config.toml
num_attention_heads = 4
norm = "layernorm"
norm_place = "peri"
attn_scale = 0.177
bias = "none"
parallel_block = false
init_std_o = 0.00955
init_std_up = 0.0661
init_std_down = 0.00675
learning_rate = 0.0019
beta1 = 0.9
schedule = "wsd"
final_lr_fraction = 0.1
max_seq_len = 256
Each number is 500 + 25 x the weight over the matrix's rms, rounded and kept within 0 to 999. Layers, rows and columns count from 0. Numbers have three digits each.

# layer 6 MLP up, 256x96, rms 0.0947, rows 238-255, columns 0-95
497467505525527529489462505519492485512508478477490494473488528516478507492504498509529507519486518482538481541467482492474526525502518505496507498487487466515534530534556479524545529526482487504508479483520532494471539490511500515503455478470476474466529466429491498496490522515529503498
465488494503536519516497505480471508533514515486487519470482517464508485510502538488501516487522518481561472533506531513463445456531531572465508501517528486489513486458495480493486511481498481506495532512491537544477481506530503539482519484470498466524522485456529470502481506532515497486
480525499552493490532501489486540542488506506520563482477502512525489490539526480517482470457531509523498541523491491521509504487491497519548462497498533470503460491481484488495483541449510471489481527470500500461508545503525512471544532506500477524509455519525517500442471455476549494483
532533495451496494488491523539512472493472492503489502457503504469477482486511505509510515499533508515518508528539499486547476458496475510516529503511481488505463510543518454499502504524484539515521518454479510504522510467481466514463448494505533523528511504478487517514535509494502479493
525475485516507546508496547482496510518467488491526474518462501506537480465492504477492526487499515516483519511493482521513500475522466477537456477519542532529500474482531504485491502501488491471550471463519498481497493516508477457464533560475539512537467519460523494485492494471477497482
509464502537557493501499465548479522494486538484477533501536493502497548487518486522492505503480508549474518524467502486503487514516455492456471489472522507524476540535517509482515507507492532545502531473513489531482498464522518521441514490532524504491519492473479490515481465485501513510
471531490506465504493472485471537524489484483488478503487535468505501485461541477494500533538511450495474496502502483508520523494519522553510493511504492504499504528501528519464524529530481502498490496501469490468525488541493499507533507492511501498498461505474508513513488489435524495505
513470496488486497515534513508469528467523501478526509514502514498485469510496516451484464480475520489493537570541497481527481489484460478493533514530523501510493522486481492513489528498483559438505456539516544497520466501479516515507463541488513498477511495485538474476483531531473478555
476482475546494503473473517521513466504474495528512518526485507493487507497470465478523522495529526545502486505486541506481526472515507477519498463497528533507487508534499507544463461453471467476515508490508525512517506498498510514519509505530531500448496490486454472502462482488466523528
521519468505532472555480496530524553528521491496503481505532534550549491467497541471518478480465536547493507491495474511526514445501536471517467497547479525500499495512449509479504469440460527481471532533495475482482529463508494462480501503502496492458473512525482521505508472521451500544
525490507512463503491516467496484461475486496515498535493488500516550501454462464530485545476480481464535485510495475530486509532488480466498516494466487458501498536515494499512498478538523515528542451474512495545506510426524514493486528497531485513504516508494543493473506544477505507510
495490460489497470499525529470522525464484536480525521474515508502521500532507505502512542500460467496506477457483468506507496489489512503525550462493470506485525520495527495538554493504508533505514478467546472491483502509503502496570444477495496563489506497484522467486532471459515491522
468508520451502514468480502488508548494487531510476465542496528496523525495503548479513444453502445478469453515502506475542485472492447514494475541508502481467506497496498508519530494510514472503557518497516502490474493493491493492563507540506536461469534483530502469532480506533437528478
506509477497551526546474444488491540473487529472504495494474487504489496502456516507480487479525476473499487489469492542515485419512493505493544477508494511539503495513461507472531526512497569486520499464481522512517500488493533460475527514496491560474501515467507505532467441515480476503
459492496493516493501521455475532512478473507505512535495486444546450530551542542479481491495515481551464492521494462510474546497522500491487487477530512482495504490483448489522504467533515480487518544525499516516491481524489527502515535507476486461522483479506493480513500509528517465466
470552517505493470440516490505503527454524490531504502495437532455539508476505511472509515520534522491504491534494492470518478547515480469509531503516528496504544539519523512514498516516496433523485510535430523532527472472456480482493515487507504497530454498491489454516481461461524479496
554513536476507479481517484513481481486483534526475489515536510509447518521489520560530500515492481532467487480521504479465514505501452479523495523508533516493495515501449488497515469481507552526527514442524434452482452480500523463481565531534478499457526546497485470470468487504496486472
475506508483532489514461534523463511512526478505470530489477496485530538457479516453481525502515517544540487467518500466538486477490521461521532421477496502498505522457509536511562500495489502497533506516513476513520486482507478496528508512499549507442470494509506493482539516563513486447